From a checkpoint of a small transformer trained on Wikipedia.
Training: a variant of Adam for these matrices, 6223 steps.
Each number is 128 + 32 x the weight over its row's rms, rounded and kept within 0 to 255. Layers, rows and columns count from 0. Numbers have three digits each. The size before them is the row's rms in percent of the matrix's.

# q: layer 4 attention query, 448x576, rms 0.0457, rows 119-127, columns 512-575
# k: layer 4 attention key, 448x576, rms 0.0467, rows 119-127, columns 512-575
# v: layer 4 attention value, 448x576, rms 0.0485, rows 64-101, columns 512-575
# o: layer 4 attention output (transposed), 448x576, rms 0.044, rows 64-100, columns 512-575
q119 101:092157108148207111129084138190089202134104147139113149112152096165118088116141093109140158124106102071093164170168138134132151159120119128096150146102153130087097092130102132066074126100109131
k119 100:177130181140111084145117166109139152102122108128129115089090129125134145153139129074095160175079106162160195116101110067088118149156161079137127123125095111173163160169106136075134084174158099
q120 107:139132181151138136147126134108203116116154173142120119109124150198116174160192164106153151172154103183126122086130149161100132154149137186111117135131134118165069107154079140181144149178108100
k120 105:083170141119191165152191166157102049142075184126146110136121080145158148157123125208147160101084123123078143077144112138199103127108089141104094137103112117169146142149102128155124135116139145
q121 093:171162083127130159046048128089157043186157123132119083125124083153072107158101129166085105091130127099140122086130122148134123147103128130108227143122143100140111103165122143165155166070113133
k121 094:112185098174123151078133164114148137094101145171136157138126116111157170075141096148131174083193109121100130081137121170085145109115119098086168128165118159100086116168138133094147126110067164
q122 102:136163117167164148175089111205148145178151092050127144057117110189143151157100166111134146109112109153134174164112070097119127129074160140138132138123108094144165089117120128045120146136114122
k122 099:117120141086129178131172114155138166110184028132160127129066146212196095116120122136096134173170131114102145099109109155105137108138193105127111090133096108121083152139138116148198121115098145
q123 094:128119122131160143100158133083090095113197192148170118114108096110152141096147160141112127120147169118168184145155146117101135077104088123140129183121157171124115130139114106143156126120101169
k123 093:173139142142193118144085142157197079174094174156130208123097112153085187131123159143111074149186127081113163145175125117151181064074122128159183105168159125115130112112126161135132134094133128
q124 099:156094175111124130121132078134196138091116164125187102104195168086115160174123083164107126171103158195142161146057125142113190169125135152143171147075159120149199148072141137113115142135165085
k124 096:149119112102117141141149064149090117138129205069132163132139175113099116089156184110142160125151132110143116120164082112198179116170081125143109114114164184116147129110197170184080161050157122
q125 099:124138166186163114094093054158106160167204097096106072056194111131104080148081167151129093122132128180151098140047096097143170144076103169111134111137143163111111104113158081073076155135118091
k125 095:120141140126168164087123115166137100152094112156118187139143125181091109075132093151174088136122100131146098148167126149135159085127109097170103161173118112115081127070118119148105145109155105
q126 100:139101123107134124130103070108151121165160125112133092150110128093130125092124116108126086145101084134138071122080158148117161180153155159119094076074144137144158232117150157098069137124163148
k126 097:102135106111131126094157080144154106112176121076132170176164142068146044111181117146136106150136119124138099107147128100161104105121129169120127111108121126143092120116116101180141145110079169
q127 102:140146109154099126136148126123108107116110103150104158114101144104145136143083141164089120127105070089078141107177119207109174161173138089154105155057186149143139108147136141089121133147129101
k127 102:178120157102130162190096104071175114161146229105142138159053149105131071175160134127085122099102152124129127099152119180163176159179141136163138114104176111153150168060134156127061137147142117
v64 106:138130099134080082086132154078129122095175143125134204169171105082190164113158162116140106055121098173174121142105126115091170104159118136125121140153130112151109141148094123078163131201109091
o64 104:130136117157090089081154173128167159140120154118141125059093120179098109126165084154175093089085165115180154128116170174117129116123125140158131137067134160165111120124134066093119153134128133
v65 107:169157073101130128092144101138168106130150151171148092130135154126153117147127165149129067149136121145099145094126139139166155166114110146137129086094097132120173129122122169120126117056075127
o65 105:199086131147134187108135136134044115121123062179093074089155161145107116095113143114133137153125127171139130112150193148072149122121115137195140159127137071084106148122122124118151114134164160
v66 096:133143120075155135091093115150155182067156154138141132167147138100134141091113173181118117129157163109146197065110116188121092154056144127137065095134118155109128147158103098064192185087107139
o66 096:128152105141120115108156109119142122113094177105181108171129154166108138122159124135141129132146096124172079129091181143117157115133137130128095105122068116113156098151127132121128107107137091
v67 103:139142138141078100126134152089187117136118134119166116111085121129192142158117142029133095091119128097076097108077129157136143130146128125131108140119142186166149146169164114104136123135106159
o67 103:132111103128120079122181096113154171134122141148120118127120106132131182087160110160147127134137121053181155078126183063127089111137123108144159127114153194139141168140095084185179044117119128
v68 098:119183154130154177069178163151178190067111144164098120135119089131114154151109158156129135098098088105175180099130110147148155117113127102112159161090043108097165102140188109186162167162071135
o68 095:154106103119154117085190114106148157127150109115126129096095121171100125168089087155157087125164128178142106152123122196130101138131109174120091171119065161129203123090126180122158174160126122
v69 094:060148104092127090155114132138132156144142138143142128118153166157125104091137164131183184188119162117176154096082157140170194117136156150121121170146156106144143096157117163086135146120083121
o69 094:078128112164127123173137060118165124157098087167152108148158138150130132053128107109144152206134160165163159129108125165085128168167077132173118155150108166066137163108124141082136109133180065
v70 092:135122084131131103127070087139132196056145157133090130160115146068111127159134093204081059102143111133114157166147168160135117129101125127147100109124120117161080130120099146047129079124102109
o70 090:141109136176169099126112173141125182117118164167156154109188180189047082156225070115154130081103111100157123171121163125132161088122170064125091152069119144133114106150163087080198135160127156
v71 098:136162097151120110050099098092125131107143135177170131112114129164155098084142148154142165121124151116139112140100151095039096139155103193066120097166090175145066189176158147099132112113081084
o71 095:086154055133085114099148141165122084144147164149169111096175091136139110089143145176123097123089109108089133147173128068130141150096153105133135090163186127181140125171106125084177110067109139
v72 097:094136156133095175095139103130142184071096114091096189148064114156157133103129120149114078180138085114100167095138143091148094175107101125183154137098132183145142131112149081086109086124116167
o72 096:127115079087077119164168074141148122138106187112069141115090095142154181142099089120085138183167099147145139135046192146095065109125147123075120128102137097150122145135133147156130105082139130
v73 092:111107177098151188124213158087125095158115162207094123115127106184176098148114108144120099176113153080077085135184119070155078104117089148146110111125096156056068147118139152133115180163080130
o73 092:107209121114109117125063149128123103104114157155110173139132148122138089140162113164108112157099069124157116105126066193112105205166108108144139101096102068114121099143160116123079182108127116
v74 102:119126178170155198131069137112166202098166118116107127093095166103114112148134086142126090147096164165121111119112149150109124107119101065138167112143125147171138106086039095141116139122050080
o74 102:141103119122193164148103130113134167111174150170109110137127143136075151134170145158170159116134132085161113098074151088157092080099115146143099124100185104156165147162160072099177105182112118
v75 090:171152133130086136115090132118113150134120114139152142194131118137180121108133137154140161120112162112113064149156125094170154112124116063128137153100143185111115093165178060087121173121183145
o75 090:166141078149121113135099125097103144121144163167142132211135130161136104154075116175098152128156228136102174162105167227132108138161086142123112144175100140114077112116098169127065134117147079
v76 095:123087138118168117133119107090189141173160103157110157110134076102145148149076133119086124161131096132152125105079136148106123116156186116119111099151081075166081110154210138167124107132107140
o76 093:112100126197128145100112135180118106125158041141091102118154143092129047123144201126151161127128120045108146089153116109144073146105106116159138122116163104172075167096111093158091105053127177
v77 094:107149168097107021171122138166172162120196128139215152121137127080137158137126160119071123116114163164112163118091091136156128170183117098155100124095130158064114154144255168098083087118106128
o77 094:141127153133137144162204148077100127048117127145185113123134141133129105166138118127101078150123145110126138129147087218089099126085143155159144151079157064095023065129172122195093092084177170
v78 104:091200132115096057122094096245123134125142141129131158181112099160099166131110177090167130068129135119122105111126142115168155128170133140140137175154117123111120085100227158094158129086089088
o78 103:170099104140170072120114098117104105126163112120143110174103177185110198131112161119140116123211131119127181146186157157120187167126055073186156166149127106059130086056110138072140179066161154
v79 094:134143089130132077181108113140094099153159155115144113159114064134129210167120120141130090123116166106097103169108082135158142098172127174142117126140199132093145119104213174129114158126186125
o79 095:136139157137135092170103125085045137128150130079162144161147120154183163150119158149131213149151088102057182100116103110123116158109139145146142159145162153103105117126169097147163131119137132
v80 106:103137120147071178105194147176179103123139119126102123136118117079163113109166120093119129138143120178083167103123144201163087099133127104096118089120143157141115079175133138074118095090082089
o80 104:066108152088123145152139133167147159117106095197089082083089074162147125191093131148115115147118134110127130085181159109098148053082150132154131092150117132093134138164139129152181110121108143
v81 101:156091068151100114094177127122143157170157103143167127114098141150144144125138147115137147050132136193189183098108169119097119125111149129111126098183080077146141175169111108079149111167139119
o81 100:070119164144097128090103101147143117088115131140105117132138144124230061091141131137167126098108094108109094097177109069081182122135121121128167147120140129193145135202093126098171082145100159
v82 100:154123168164151155114190153178174124091117152198055126118077100095141137178134082143121101141100133166202190147095124186154150162161171114131134113066130131147101094103154128135172115151109133
o82 100:152081147096181109158134066120124123154145124117141110081062133167134137154070115052104150169182107116140084122110133117154087144079134138088161115051087137076203164122197133177144098141090200
v83 093:136108086160086110165141197147135106119111145135092110079125126140140130056128142136115114119123121147206188172118106130140128136096167126148145185086131122102190114086077051109170105093147131
o83 093:144100122132133129159142078099175136157096105158103129116081153121160147085091124056104158206149149201134129121071129133107133111097097154096043191137082152081154176086106147151137136150139067
v84 096:100075146088084146098164114193152103088116145058164092135151088165169157113126112142130159102118064114113178076138109115152159113074119117074149120085082108152124120136147113091145171140095146
o84 094:112125144126052147140155110094132135156088120127142148193031143134092122153125145162129096084150161150138117125150129155154136109181166080146093114125101105144141134132120113091054198129161134
v85 102:121188185201135131133126137181112186116117136157091171093099101183105148148107065120145148119131164122100096141124156147104123094137084121132127130120152141089131088137146096160085106141138169
o85 099:104163101109090115128151135198146153049179120196106149133167101119127171152040137178150137120083127159077132088172114157139108071119135082176093138158174153150153107167112137102216133125152125
v86 101:142114097167140101100117157188156164096102189160102105089112165097106124161116134138143160119157157121137074106125122148071139172194144115135135123126130122188223153084091181176147097126118139
o86 102:174122173132133192182087144193104126127154128140110103103145146137160120177024119101148089125171162145116076180072173161117120093088142184139128119165130055123119144197076104103148121143143192
v87 104:082184137151155144156130087143178109161070126120144130056153094148175143118145138121132091107144078146130202085153176149223183122103088145111146129127101156178090095157164121155129134121089115
o87 102:164131130070160101131125149080106128179081154115127111127101125145176187139125126127104113147106106185112204151172141141107137112124099113159133205113101132104140157134137123083138211177162123
v88 101:109129153072130165105106095147099178136089100104100145143135132130106140079110111168097145119131159114089176103124116149126114127150103076117151170125139069137133097159067152083098136066107167
o88 102:123145087115129086133149128105126168159105158099111113171120163138119146034107169135109149139090127153193137158104189159171153121195096096099120147165108101098142134103133137115061166114147094
v89 097:097114136104126131095163148111134115074143118104133154124148104148152140130118140135129123097150061142106163133205078108121096119101097098145144096100143171146141119136186083101072158164203240
o89 095:173141112098095112083103147087125196142139149104138165115085092128051109197084102201114128116171118095121087130160147127145082073151122133152116172103084113172119155097144101113062126163086126
v90 100:160158129201144183143129113122121199170163102103101118095143129143071096163140126072105131154136151120088145076125186147108157050143043147132108100140163122110147165120174165136164126105103130
o90 099:117093112192104126153106151132139143135122098072040081116077099144093116148132151115123146136145115180198138078121121114119094119097154109122131108080119154124149195078135141147180145087129123
v91 098:078168167122147120177111126138150114130119100099127151103127098104132108121174146176083160157116143098102150115136118093145142072177112148147114128185139094111109089145186120156121165121133107
o91 097:097136159117164092097145106091111142178102089083114165143077150144124106084158121170100234201098122102116128171152069179167116113129133192171147091145093132094101137109167172137107144119119051
v92 095:167117125113141109099166138074044151116113092138162149114170108141181104120119135141133120166107078069150130137211160114139104134113066084126082119099156133108111133156081119109113079124124131
o92 095:100132101149078087184189126194198110096098091127114102101165143101152120118106163175179147145109096151173089102131117124092148163110112091065130105144096139145147146087126134126101169141134091
v93 099:118120083167148169085101129158095106171093191204093174090126153105143082099147123177131094175127119133130113141153158155142161088150128128143101104145184113144104103073143129130113144079073140
o93 099:129097131165141104140109152113121122176136103159086139062161180129104142107137180118120145167093127177171165101162091088151114090097112154132120151131197152158149167111124120106128164097124113
v94 091:180103064102112120173083121086094070226123121109144167150145135088112155156113078096113096097126126159110135149111138128181169111106104156137129157149172121091155128103037106157141100095123143
o94 092:142115183192137149194105167132118133186139100126136139089153133100147146120157119136130183106106167135094188116113124122123153105115100119153090158146211185154114131092110088091171136118157181
v95 099:199121083150142130106133118071113114104124153152161113127205147083121098113141183131143105081171120156209140179185128164090129150146109128121100159066205123100169142109107168171140106119178192
o95 098:133113137153104126151137128177145151185129087112138148060142164159102118139141075107161099134139148123181076137149175151102144096137159198054117143116054160150117153103073142130111136188083069
v96 100:182104157200082150165129168100121138141171130101102110155143086103087154068155092122142155126113100108173126185051119160109090112125188092085141138091085083092068139089150148139164067107156148
o96 100:124110111120071149120189096123110118135213116174080132138164127068073095121171087091150150128122164125142132119143180097125129148120159077094117117103172108116121100108085130173122100101148146
v97 096:151136108146119123136173117121126139174122126186101178070125135137128117118076119112121146086126167143139083123206100172152113134104085134089149132134153155147134054088135098139088179079191099
o97 092:132138077091173110194077155171163114166106122123107140159108116147162201091133136160135150141154105113195060075172098114185168110161034108091140104168089153116192168089146156097112218176165074
v98 102:138133173170151165132090195090092167123116181127213122131116135160138146094147091113071084113119090164131183130121174123105082146173134149140151157173129138162135197132111124043058124159154126
o98 101:141093121038126157158168138075182176120125215100172093127091169185087155121115125119117113198122042153138170160132083143127091128101138138159055172107098124085118116124166115090133165186101136
v99 102:140096189118101143106139127109120061135110103147135126163165139130158114158160133178146137096131138163048095127069171095168154076111138118103114146053121103138096150148099128151137162108130134
o99 102:140077129138175140085203107109123075130124146129152053087115094153094126144121107143128164090160172111132160136065155208137131157127160103148137105117127115139137127106152212122109100142107065
v100 100:122043089088112147104164161099133187133144142114141098145107078152133104139104106149185100112125150106153111167100176158126147057072196160148088091187105151099098162085142105102131142116157106
o100 099:090135090108150108080046130169163113106116174153108144162144112116146116103176112131133122109101127170135184139125105118098142116107150156129069116114138105191144145169133147135164097104139094
v101 094:142122112162135140159101180126100084086147120178133165196102107123161138190123134088088134129099122083152110139122132126041139127191180081071177127111108134117128071128147139106182126217135061